Weights of a small transformer language model: 16 layers.
Each number is 128 + 32 x the weight over its row's rms, rounded and kept within 0 to 255. Layers, rows and columns count from 0. The size above them is the row's rms in percent of the matrix's.

# layer 12 attention output, 384x384, rms 0.103, rows 214-383, columns 160-191
size [ 94 109 102 100  96  88 105 110  90  98  93 109 112 108  95  93 107 107 101  96 101  97  98  96  87  96  95 102 102 104  96 107  97 100  82 101  94 106  85 109  98  95  99 101  94 100  97  85 103 106  98 113  95 104 103  99 101 109  88 101  97  83  95 104 101 108 113 100 101 106 104 101 104 105 101 105 113  94 108  93  96 110 108 109  95  90 102 102  90 113 103  96  84 113  97  88 105  98 106 106  85 107 100  94 108  97  95 105 105 100 100  98  90  92 107 110  96  91  91 106 106 101 107 100  93  90  90 102 102 106 103  94 106  90 105  92  84 108  97  97 100  91 101 110 101 100 110  97  93  87 110 109 110 103  72 102  91  95  96  95 102 100 113  78 101 103 102 100  98 103]
[[140 124 122 129 128 127  97 140 110 146 160 111 120 157  64  98 148 120 133  95 158 128 114 129 102 146 156 153 135  78 115 100]
 [121 132 144 159 162 108 114 157 157  94 144 112 124 136 131  97 108 130 169 157 151 148 130 121  48 141 188 114 128 118 132  79]
 [140 143 158 135 131 136 110 150 150 130 148 146 116 125 144 161 181  41  95  88 104 105 126 130  64 158 149 116 145 130 124  73]
 [123 116 139 162 110  98 136 159 110 179 138 119 129 129 141 149 111 126 137 124 116 179  87 121  96 103 116 133 143  79 145 153]
 [164  87 128 169 109  75 171 127 174 184 103 129 132 146 157 133 147 127 142  89 124 149 109 139 163 124 134 114 102 124 137 142]
 [ 85 155  80 113 138 136 129 167 130  94  86 126 147 144 141 129 145 157 122 105 168 128  92 100 125 155 136  88 142 128 127 121]
 [158 151 153 123 111 145 141 119 152 133 154  94 178 101  81 115 112 112 162 117 140 115 125  98 143 124 161 131 142  84 117 169]
 [ 81 110 128 150 104 126 121 160 122 144 108 155 141 161  70 120 183 149 135  83 151  97 121 102 109  94 152 164 144 111 104 143]
 [132 128 159 152 100 142 139 121 142  99  80 171 122 152 100 161 125  69 162 130 153  92 132  96  87 173 109 136  98  98 117 102]
 [115 141 125 129 126 111  97 101 112 171 154 133 129 131 145 152 142 147  85 119  98 132 165  63 158 112 124 118 135  70 126 139]
 [118 112 123  66 129 144 116 113  99 104 112 136 151  81 118 120 173 145 107 109 129 140 135 134 169 113 120 151 125 106 146 150]
 [ 93  93 101  92 146 157 165 146 144 143 120 138 134 141 196 125 150 144 104 102 120 115 131  96 102 152 120  81 158 143  70 162]
 [116 131 112  95 163 107  90 136 125 143 158 131 136 150 150 122 104 140 121 109 106 120 170 133 112 113 124 152 132 132 154 127]
 [112 125 137 131 126 129 143 134 118 126  98 159 113 182 152 121 120 150 117 112 107  77 164 115 113  91 133 180 175 147  93 163]
 [135 108 146 113 171 144 117 125 110 108 118 118 118  95 103  84 135 119 107 106 121 124 141 122 109 107  70  99 131 141 126 138]
 [113  87 139 141 135 139  84 150 123  95 145 152 124 129 142  94 101 167 141 174 165 142  94 140 147 168 136 105 153 105 111 140]
 [137 161 182 132 164 138 131 169 169 161 130 138 118 127 113 158 111 107 124 128  81 135 134 128 127 118 158 133 125 166 134 109]
 [117 172 155 153 196 105 103 145 139 146 151 104 143 148  89 148 128 122 175 143 126 168  69 138  95 121 134 144 104 140 134 134]
 [114  96 134  88 119  90 127 188 137 116  83 208 105 119  91 136 147 128 148 154 134 120 133  91 120 112 122 203 153  89 122 144]
 [123 112 149 116 172 155 124 120 151 135 164 122 166 118 139 137 148 162 157 113 127 154 135 138 124 158 103 124 166 104 139 167]
 [159 115  88 131 166 136 113 174 139 145 140 115 134 126 177 136 148 118 133  73 130 120  93 117 151 101  95 140 144 155 122 105]
 [138 167 127 169  95 129 186 121  86 111 123 102 144 101 150 141  92 115 127 120 114 112  95  97  85 133 132 127 121 144 106 166]
 [130 121  80 118 132 111 113 111 147 166 125 165 105 105  97 154 157 114 141 146  65 124 128  89 120 128 111  83 126 129  88 106]
 [156 131 131 129 138 152 180 152 146 154 115 141 160 106 135 110 132 117 141 131 132 141 117 106  87  93  63 119 141 100 128 130]
 [136 177  57 140 155 159 133 155  84  91 143 154 124 108 131 166 149 145  84  85 130 164 129 116  47 142 121  95 144 131 120 123]
 [173 119 116 129 114 118  97 117 180 114 168 103 156 136 152 143 144 133 132 143 144 140 129 139 101 106 102 139 182 135 178 184]
 [124 140 109 113 156 119 108 160 144 151 119 122  99 134 144 170 106 102 115 163 130 123 132 148 102  95 128 102  90 128 125 126]
 [125  96 145  87 130  95 151 120 118 141 111 186 134 163  77 102 151 100 145 137 118 104 130 140 164 143 117 110 139 118 135 118]
 [113 110 138 115 106 165 138 148  91 143 126 130 160 131 175 128 129 118 106 140 129 106 180 156 145 105  98 113 133  92 141 114]
 [106 127  94 120 134 160 167 123 158 129 117 120  98 150 100 133 126 118 119 123  91 120 141 123 113  94 163 148 141 152 151 154]
 [140 116 173 171 158 161 140  95 109 123 109  76 131 190  91  88 117 143 102 118 128 152 120 130 143 180 128 135 148 164 166 149]
 [133 122 110 152 134 122 153 167 134 139 130 109 156 129 138 122 107  94 202 126 108  80 159 171 160 157 139 131  98 124 164 129]
 [104  86  97 141 117  93 118  86 102 141 144  93  90 151 153 160 146 105 116 195 148  78 180  89 110  88 104 112 118 136 142 141]
 [163 127 137 143 127 105 132 108 100 145 133 116 122 148 114 120 116 168 130 132 118 110 117 168 135 127  86 147 128 140 132 136]
 [ 73 148 121  98 126  52 146 113 102 103 126 125 164 148 163 111  78 134  76 120 108 113  69  95 110 122 132 127 144 141 117 132]
 [154 175 134 103 112 141 169 129  69 140 133 104 148 166 115 123 141 133 118 152 148  93 123 148 141 160 155 165 115 111 164 120]
 [118 141 158 131 142 139 122 149 106 134 152 110 115 164 127 140 116 126 224  47 138 123 125 163 134 111 128 121 119 115 183 152]
 [146  87 103 210 130 120 109 162 159 121 121 119 162 132 169 138 139 134 137 126 112 195 101 132 126 156 133 114 165 160 122 133]
 [171 137 119 169 124 127 134 121 170 115 129 135 110 120 123 107 101 115  67 125 122 116 144 152 114  98 174 112 148 113 129  80]
 [113 144 117 127 132 119  87 150 168 100 121 135 121 125 105 133 124 140  70 138 138 103 147 155 130 158 112 120 125 141 119 110]
 [127 131 161 100 141 167 142 107 141 108 149 131  91 154 169 148 135 192 132 129 146 142 144 146 167 154 125 103 127  74 144 171]
 [157 134 121 135 114 126 112 135 103 104 142 150 121 130 132 131 152 129 153 144 110  95 191 120 153  93 180 143 112 107 118 134]
 [113 159 143 130 127 152 112 139 116 125 134 134 133 116 129 123  90  82 133 132 156 174 100 129 123 122 117 131 124 163 133 127]
 [171 127 163 112 147 159 162 148 118 139 173 142 147 145 135 134 177 131 120 123 149  76 141  93 111 138 116 123 159 138 149 131]
 [168 136 159 121 135 142 118 214 145 126 121  89 112 111 161  94 130 147 112  73 124 128 120 131 127 146 124 144 110 111 121 135]
 [169  93 112 124 112  64 171 170 143 144 131 164 114  93 138 171  99 149 144 129 119 114 139 163 135 108 138 111 136 144 148 113]
 [146 140  77 166 121 128 159 112 152 114 137  88  82 155 115 137 161 107 160 121 124 117  74 170 162 124 175 107 115 122 122 131]
 [124 138 124 140 144 112 130 104 124 121 134 187 130 112 231 131 188 132 134 121 104  91  99 141 100 142 106 137 124 148  81 161]
 [120 173 101 111 155 128  91 117 124 148 102 135 110 152 157 116 125 141  87 139 149 130 112  94 137 143 131 150 126 151 121 129]
 [133 114 102 124 146 109 118 112 141 140 113 129 137 115 123 138 143 151  91 107 149 132 145  72 108 109 117 151 103 127 134 111]
 [ 98 164 132  55 119  94  93 120  99 187 145 140 106 118 108 131  94  66 122 115 131 141 117 127 130  76 150 124  75 146 104 145]
 [106 112 127 155 113 122 106 137 136  78 127 120 113 133 161 159 122 141 101 102 159 100 127 134 117 116 127 163 131 166 126 135]
 [123 148 114 136 103 205 127 111 142 145 173  84 148 147 100 162 133 155 155 140 165 167  94 153 125 121 136  88 132 142 178 157]
 [100  97 145 114 161 121 133 105 114 126 120  97  94 197 120 117 149 120 136  80 121  78 129 139 122 161 121 130 122 176 109  95]
 [153  97 101  88 154  75  87 124 152 134 126 184 153 113 173 120  98 100 120 164 153 170 104 137 101 197  80  95 128 162 137 127]
 [130 121 148 106 139 107 123 112  97 127 134 158 149 125 119 103 159 131 160  79 105 129 161 125 161 126  92 150 125 172 127 109]
 [ 98 141 142 111 139 158 119 169 137 140 123  64 115  89 122 152 126 151 129 106 139 127 156 167 132 142 130 114 142 155 126 145]
 [118 132 140 120 127 110 123 125 164 144 132 124 157 162 120  96 166 125 164 104 153 109 123  79 140 156 177  92 149 128 106 121]
 [143 104 107 157 134 153 119  69 124 147 122 108 152 148  49 113 151 119  93  89 152 143 117 183 159 124 155 125 153 107 111 133]
 [174 116 107 145 107 159 157 159 155 105  82 126  70 166 161 137  98  61 131  94 112  97 100 105 138 125 111 148 116 131 131 149]
 [168 115 163 148 157 114 151 168 114 165 130 131 124 132  80 123 103  91 116  83 146  89 134  93 136 141 157 105 110 115 154 158]
 [135 130 113 158 138 104 130 139 115 126 156 121 177 146 105 114 139 106 143 122 123 137 125 111 108 112 132 113 190 149 127 124]
 [118 148  96 156 105 109  84 133 119 118 136 154 135 143  95 122 152 122 132 142 120 116  86 119 140 149 146 122 154 134 137  85]
 [138 112 124 167 120 109 135 105  75 134 108 102 153 114 139  96 157 112 135 163 181 112 120 137 138 140 137 113 155 113 144 180]
 [139 133 119 150  73 107 153 158 150 123 134 116 136 116 113 115 100 110 127 119 140 195  96 177 167 123  78 131 149 110  86  81]
 [ 96 136 132 150 119 154 144 134 129 102 135 137 114 112 166 137 130 167 158 147 116 151 127 110 117 123 171 123 110 158 102 104]
 [103 100 145 106 129 116 161 157  94  94 111 111 163 129  94 129 123 121 177 138 136 153 171 147 101 116 117 131 148 151 121 124]
 [141 132 131 121 111 129 101 133  96 147 137 148  82 108 151 133 128 132 120 133 130 178 134 146 141 133 128 125 136 111 134 114]
 [ 80 103 130 123 136 146 180 120 182 131  86  79  71 131 140  95 102 148 132 118  82 156 158 135 138 101 123 108 128  84  84 144]
 [160 144 147  88 138 131 131 158 139 128 130 136 148 130 135 124  83 102 112 190 122 143 120 151 135 125 122 138 121 105 123 101]
 [ 83 156 141 135 131 100 123 136 144 111 118 164 115 194 147 118 160 106 166 180 154 143  95 141 108 111 101  97 145 180 129 174]
 [107 153 130 130 140 122 127 135 141 140 118 123 131 146 158 130 128 139 160 109 147 144 129 118 119 107  90 112 133 140 127 103]
 [112 164 137 134 150  87  91  84 116 148 170 138  77 129 127 127 136 189 116 122 118 138  91 164 119 106 178 128 101 114  95 145]
 [136 114 178 130  83 107 142 191 120 123 147 147  88 100 119 168 124 124  79  87 139 121 115 126 113 122 119 155 167  95 109 113]
 [106 120 172 159 125 134 149  91 162 147  97 164 148 109 141 127 136 133 124  93 130 147 140 137 110 155 107 103 149 148 184 171]
 [116 150 111 115 138 142  87 136 134 116  93 103 145 120 124 115 177  78 136 126 154 114 136  81 149 119 113 117 101  80 112 136]
 [124 141 105 140 122 121 122 132 110 144 140  97 140 122 128 127 121 139 124 154  96  99 102 165 161 142 149 121 118 115 134 129]
 [130 144 130 138  92 170 139 149 121 118 152 113 125  95  92 157 134 131 123 139 192 107 111 164 162 151 126 140 108 130 110 111]
 [109 153 122 122 107 167 132 138  88 124 117 156 132 129 133 139 131 143  94 148  97 135 160 100 122 125 135 123  97 171 100 140]
 [129 109 149 157 157 163  94 146 118 131 129  89 165 105 104 119 146 173 144 130 113 116 105 131 129 106 152 162 104 116 133 122]
 [119 101 143 132  78 110 170 115 152 146 124 116 144 155  70 118 123 133 123 130 161 122  78 161 111 156 138 137 102 159 123 128]
 [138 150  97 125 176 134 150 110 108 103 111 126 130 129 156 113  90 124 139 182 128 156 127 127 127 154 155 144 124 127 143 111]
 [119 151 155 146 153 120 126 151  60 131 110 136 124 117 178 103  91 114 118 132 148 170 199 127 119 115 117 128 108 147 130 129]
 [ 99 144 143 161  99 166 126 170 152 119 138 122  98 137 148 150 155 130 127 152 133 113  86  67 116 137 175 144 198 183 164 163]
 [133 130 168 140 141 124 109 107 144 101 159 191  94  97 118 110  75 139 100 107 125  98 153 142 146 114 129 133 133 162 122 130]
 [140 108 148 120 107 126 114 145 169  80  91 151 137 129  78 176  92 184 139 127 131 136 132 142 106 115 132 104 122  89 140 148]
 [157 128 160 126 123 148 144  94 123 154  95 165 122  79 120 160 129 150 167  72 118 109 125 125 145 115  82 168 102  96 121 118]
 [131 111 152 112 165 116 132 118  93 151 127 138 139 158 139 173 140 157 152 118 132 123  90 139 125  77 102  98 108 105 158 161]
 [144 132 128  95 120  92 126 188 172 111 148 127 124 142 129 108 128 177 139 106  35 102 153 133 145 102 113 138  83 159 108 142]
 [102 132 114 160 100  80 124 107 119 113 159 118 160 118 154 155 133 175 144 144 118 101 118 120 133 127 113 118  70 102 170 160]
 [110 125 174  99 118 139 130 114  81  81  81 100 155 102  94 127 164 153 113  96 156 101 135 101 164 139 136 115 117 127 138  86]
 [125 127 167 156 122 129 150 126 139 111 191 133 103 118 133 163 123 110 132  97  75 114 140 156 113 101 109 121  83 156 108 126]
 [165  61  89 146 173 112 125 110 117 129  73 184  90 133  94 123 178 143  90 195 133 135 129 132 130 132  99 138 114 120 166 171]
 [160 130 137 120 109 147  85  94 146 115 137 114 128 156  69 146 119 122 203 167 107 135 166  81 107 127 118 151 110 131 116 114]
 [153 132 120 125  60 127 136  65 102 150 104 128 126  67 109 112 138 114  98  95 118 132 176 120  98 153 132 180 142 107  97 135]
 [114 128 168  92 144 133 105 116 146  51  90 107  85  58 169 120 148 215 104 165 139 134  83 119 110 147 150 125  76 193  99 146]
 [134 117 142 124 121 158 181 147 117 117 157 110 152 104 132 142 129 169 108 157 115 148 140 126 159 134 117 115 160 134 123 125]
 [104 102 135 131 124 103 145 136 137 134 162 134 141  78 151  78 111 120  88 111 123 124 122 131 171 158 107 112 101 175 118 135]
 [162 138 124 160 166 133 112  99 142 117 158 118  97  91 112 131 146 142 127 138 129 109  82 129 126 119  79 147 114 131 112 158]
 [150 117 110 129 150 166 136 147 124 112 132 154 105 108 150 154 130 156  74 139 117 151 178 153 140 200 109  91 156 141 143  93]
 [ 97 116 169  67 123 163 164 113  83  85 149 161  78 125 124 155 103 135 112 150 126 140 154 162 136 124 100 124 104 121  81  97]
 [128 125 130 135 136 104 106 113 153 104 127 142 126 180 133 143 101 105 125 114  98 132 117 130 103 168 165 142 145 100 133 159]
 [129 109 143  95  98 167 115 120 145 146 115 188 140 124 120  98  94 142 101 116 109 136 144  91 138 130 177  86 135 128 118 105]
 [174 128 108 100 148 160 142 142  93 149  77  65 116 188 126 109 215 131 136 132 109 136 138 153 108 116 140 160 111 105 149 117]
 [127 138 138 141 122 110 127 134 107  78 149 128 118  94 162 108 179 100 129 105 100 118 114 195  92 129 141 146 167 121 106 135]
 [164  98 129 137 141  95  93  99 112 151 148  87 136 129 150 164 106 123  90 131 127  98 102 140 109 134  82 155 139 148 108 104]
 [188 154 176  69 103 132 130 126  80  81 125  89 168 181 105 173 128 170 142 154 141 163 149 156 102 121 130 167 150 109  91 120]
 [136 180 110 130  77 118 136 116 131 125 138 158 158 122 128 117 154 120 156  74  87 139  97 121 127 137 142 106 121 106 141 126]
 [112 163 152  94 106 113 115 156 163 169  95 111 118 122 125 135 150 130 110 127 161 124 164 160  97 107 119 121 138 102  98 150]
 [117 105 140 135 137 149  97 106  69 107 124 111 178 115  92 142 102 154  46 112 140 134 142 127 127 154 127 100 149 238 136 140]
 [128 110 117 168 137 120 114 132 135 123 172  98 134 109 165 100  73 118 130 124 122 120  87 135 101 164 142 147 140 124 114 143]
 [148 155 144 111 173 151 136  96 122 169 118  95 106  77 122 135 136 168 112 164 134 151 133 152 111 130 144 135 148 138 103 108]
 [119  83 100 100 181 141 166 119 193 174 124 127  66 128  75 148 201 104 143 137 133 163 127 118  47 181 170 118  91  89 144 162]
 [152 154 126 101 100 170 146 124 170  66 150 126 132  99 114 157 120  99 115 129 147 138 146 129  92  99 115 140  38 145 152 156]
 [128 131 142 134 148 157 129 169 118 132 125 142 143 106 173 121 109 138 131 131 105 153 163 144 151 134 121 175  86 177 108  95]
 [133 117 121 113 125  88 168 141 112 178 113 126 103 131  83 108 150 133 109 113 135 118 161  86 123 161 104 149 118 111  87 124]
 [152 121 175 110 127 144  63 141 149 127  87 151 121 134 129 145 103 138 143 146 162 141 149 166 128 137 119 112 156 125 100 114]
 [ 92  78  96 104 128 175 127 136 125 121  43 125  86 161 164 149 106 177 128 161 147 152 136 173  69 137 127 133 170 118  99 130]
 [141  97 112 129  91 115 107  81 135 176 138 165 143 101 132 122 140 100  96 162  97 144 116  55 179 155 131 129 118 113 109 169]
 [144 125 120 118 141 148 160 134  92  90 142 175 118 111 125 132  92 144 163 105 121 128 129 101 169 125 132 137 149 133  79 128]
 [110 133 158 180  89 112 130 130  77 130 148 116 123 138 126 130 160 133 100 157 124 117 139 121 142 146 119 148 126 121  82 126]
 [107 105 108 149 112 125  87 133 165 104 145 152  90 110 127 147 101 108  97 142 131 184 142 127 138 163 112  92  84 102  69 162]
 [124 127 117  72 165  89 121 142  93 133 136 147 117 132 117 126 129 124 107 140 115 117 147 116 157  93 120 129 144 159 113  99]
 [119 151 129 120 140 123 101  56 135 136  99 112 134 150 131 173  89 130 123 169 185 123 106 109  94 137 135 136 105 154 117 119]
 [ 85 120 128 138 189  57 129 159 154 108 125 151 119  95 167 120 161 146  94 142 132 128 133 162 109 146 125  55 150 125 148 127]
 [117 123 115 105 149 133 137 170 172 168 128 129 149 127 175 183 136 107 137  88 125 128 155 110 126 145 128 131 103  98 131 134]
 [129 122 108 120 173 157 112 171 126 108 148 123 111 116 109  64 137 108 127 112 123  61 141 171 130 125 135  85 140 138 122 109]
 [101  63 140 117 156 122  98 142 115 125 148 105 148 137 101  98 152 114  99 114  96 155 162 110 112 148 104  89 145 144 132 130]
 [129 158 117 155 143 100 121 128 123  90 125 129 135  90 119 173 114 107 149 164 108 147 145 132 113 118 101 107 157 117 129 141]
 [127 112 135 135 172 154 125 111 142 116 119  92  91 114 165 117 114 148 160 155  99 138 110 150 111 102 118 123 151  90 129 100]
 [150  97  99 128 173 121 110 120 202 149 143 140 136 124 128 121  88 128 114 157 126 108 110 141 123 135 127 132 158 149 139 168]
 [128 147 105  86 151 144 105 143 128  99 149 139 122 173  96 135 115 159 144 162 165  90 177 139 136 151 151 144 126 124  88 121]
 [ 88  85 129 141 100 114 152 136 135 116 133 140 132 140 110 135 134 174 142 187 147 154 135 141 118 119 101 129  93 160 101 135]
 [154 130 145 118  94 145 162 108 165 172  90 115 137  97 150 127 102 111 139 113 113 152 110 134 138 157  99  91 120 144 126  97]
 [184 121 130 107  89 137 148 105 109  87 131 108  90 110 173 140 102 143 138 105 142 166 141 141 123 130 134 142 144 125 136 125]
 [150  82  90 111 112 100 147 131 143 110 154 134 155 167 146 137 153 128 134 101  76 161 121 119 129  86 122 155 135 151 115 141]
 [132 201 137 173  98 201 102 140 110 129 109 118 166 113 127  84 107 135 119 104 115 114 112 138 115 105 154 138  48 132 139 115]
 [124 157 132 118 107 115 118 106 111 120  96 152 122  95 115 138 121 126 131 135 117 134 171 118 112 161 163 123 113 122 134 151]
 [170 102 114 142 122 114 154 118 115 142 106 128 107  82 157  87 138 126 102 121 123 161 139 138 144 155 134 163 136 105 122 103]
 [120 160 114 147 105 143 124 122 158 111 147 107  99 122 112 117  96 137 146 181 195 134 143 188 129 147 148 147 104 163 147 171]
 [161 154 110 160 163 106 110  75 148 125 122 145 160 127 140 127  86  87 115 159 148 127 163 123 115  85 135  84 174 115 131 137]
 [115 108 147 147 106 117 104  97 112 138 140 138 184 161 137  95 138 142 124 154 138 152 113 140 135 136 165 146 137 108 128 141]
 [116  80 163  73 117 101 135 176 114 137 125  87 107  96 169 118 113 126 137  76 163 151 137 161 138 141 106 118 168 118 115  94]
 [102  76 136 118 144 127  93 143 123 132  97 146  88 127 140 105  78 114 128 148 133  98 126 136 190 144 105 163 145 119 154 130]
 [136 132 154 156 112 120 148 156 119 124 158 114 141 103 120 122 161  92  89 132 140 176 120 114 115  91 147 108 101 134 167 104]
 [103  96 149 147 136 140 109 131 123 156 141 122 123 134 130 187 136 135  83 161 106 125 115 129 151  91  76 156 150 118 141 129]
 [150  95  85 133 142 130 156  85 146 133 129 143 110 117 150 115 107 131 119 110 116 144 143 151 139 117 108 158 125 156  98 124]
 [ 99 137 161  91 136 134 104 118 120 152 115 145 142 129 151 143 147 134 132 141 131 116 176  57 150 149 140 133 160 112 119  83]
 [155 101 116 176 100 139 134 101 173 128 126 102 103 177 146 152 121 148 134 121 141 170 153 104 119  82 149 107 118 123 112 108]
 [133 108 130 106  77 121 151 148 127 132 122 158 158  80 129 142 139 115 123 156 151 105 113 117 114 137 140 149 149 110 103 129]
 [125 166 133 151  79 119 124 139 124 130 150 119 124 174  90 127 143 111 141 121 159 118 118 131 164 123 115 129 147 127 110 127]
 [130 188  96 136 110 129 120  99 167  93 112 129 109  97 133 162 155 119 109 117 194 102 118 172  69 114 179 115 121 144 119 126]
 [131 122  86  80 192 148 134 178 127 141 179 196 151 135 171 157 108  72 120 117  97 121 110 104 151 127 119 180 174 136 112 115]
 [105  95 122 117 144 157 179 141 157 128 156 101 129 133 100  75 122 121 103 169 120 173 167 141 152 116 119 134 137 144 118 147]
 [114 155 138  80 161  90 120 151 113 139  96 145  80  97 124 125 219 188 135 132 137 127 111 169 177 147  79 182 124 154 122 149]
 [129 128 117 126 157 131 168 155 145 133 157 121 162 107 109 146 156 145  99 116 115 139 129 130 122 188 118  97 120 128 138 119]
 [144 122 155 165  97 137 135  94 112 172 142 122 103 131  98  91 156  83 134 123 172 100 105 134  98 147 163 115  91 174 144  93]
 [128 115 140 105  75 166 112 104  94 149 150 132 139 183 177 120 161 172 156  91 115 138  97 134  84 163 132 124 130 138 126 132]
 [128 134 156 143 112 146 136 173  87 121 112  98 116 151 123  83  91 134 100  88 152 140 151 165 139  63 145 134 144 145 113 142]
 [171 141 140 125 168 182 147 164 129 138 156 169 135  67 115 143  64 145 164 133 128 122 130 152 154  73 144 141 116 142 141 118]
 [137 121  99  77  98 167 140 122 121 110 127 113 154 123 134 124 125 145 132 124 108  96 141 124 141 181 134 168 118 124 136 139]
 [132 143 156 146 159 152 121 136 122 161 124 100 153 134 135 127 145 181 152 149 173 155 150 194  80 133 134 131 114 136 137 124]
 [145 126 143 155 165 121 104 133  93 137 152 112 131 103 123 153 123 124 200  54 120 117 103 113 107 123 136 129 151 116 114 122]
 [115 176  67  75 105 126 130  95 131  87 122 141  99 105 109 142  98 131 119 118 106 142 140 145 179 114 139 161 137  94  51 102]
 [ 84 116 112 118 147 137 124 146 113 155 133 137 120  92 125 137  77 104 164 133  97  98 116 104 132 130 141 133 123 106 138 105]
 [121 163 145 157 108 137  82  81  84 123  90 117 147 132 131 155 142 135 109 146 124 135  73 155 104  90 129 144 155 113 118 131]
 [ 83 130 125 141 149 125 111 187 156 110  84 186 110  96 136 144 108 160  99 155 131  77 147 140 187 104 133 116 156  92 145 141]
 [162 128 135 131 113  89 147 153 184 158 104 109 116  97 142 142 114 116 105 131 137 142 142  93 122  89  87 113 127 142 164 132]
 [121 163 120 151 125 105 125 142 182 139 142 132 166 116 109 173 118 115 139 133 121 126 156  97 139  84 133 120  99 150 125 138]
 [111  82 135 157 126 127 130 113  59 118  78 155 140  93 101  93 138  98 136 147  81 120 156 100 160 126 180 135 121 152 162 135]]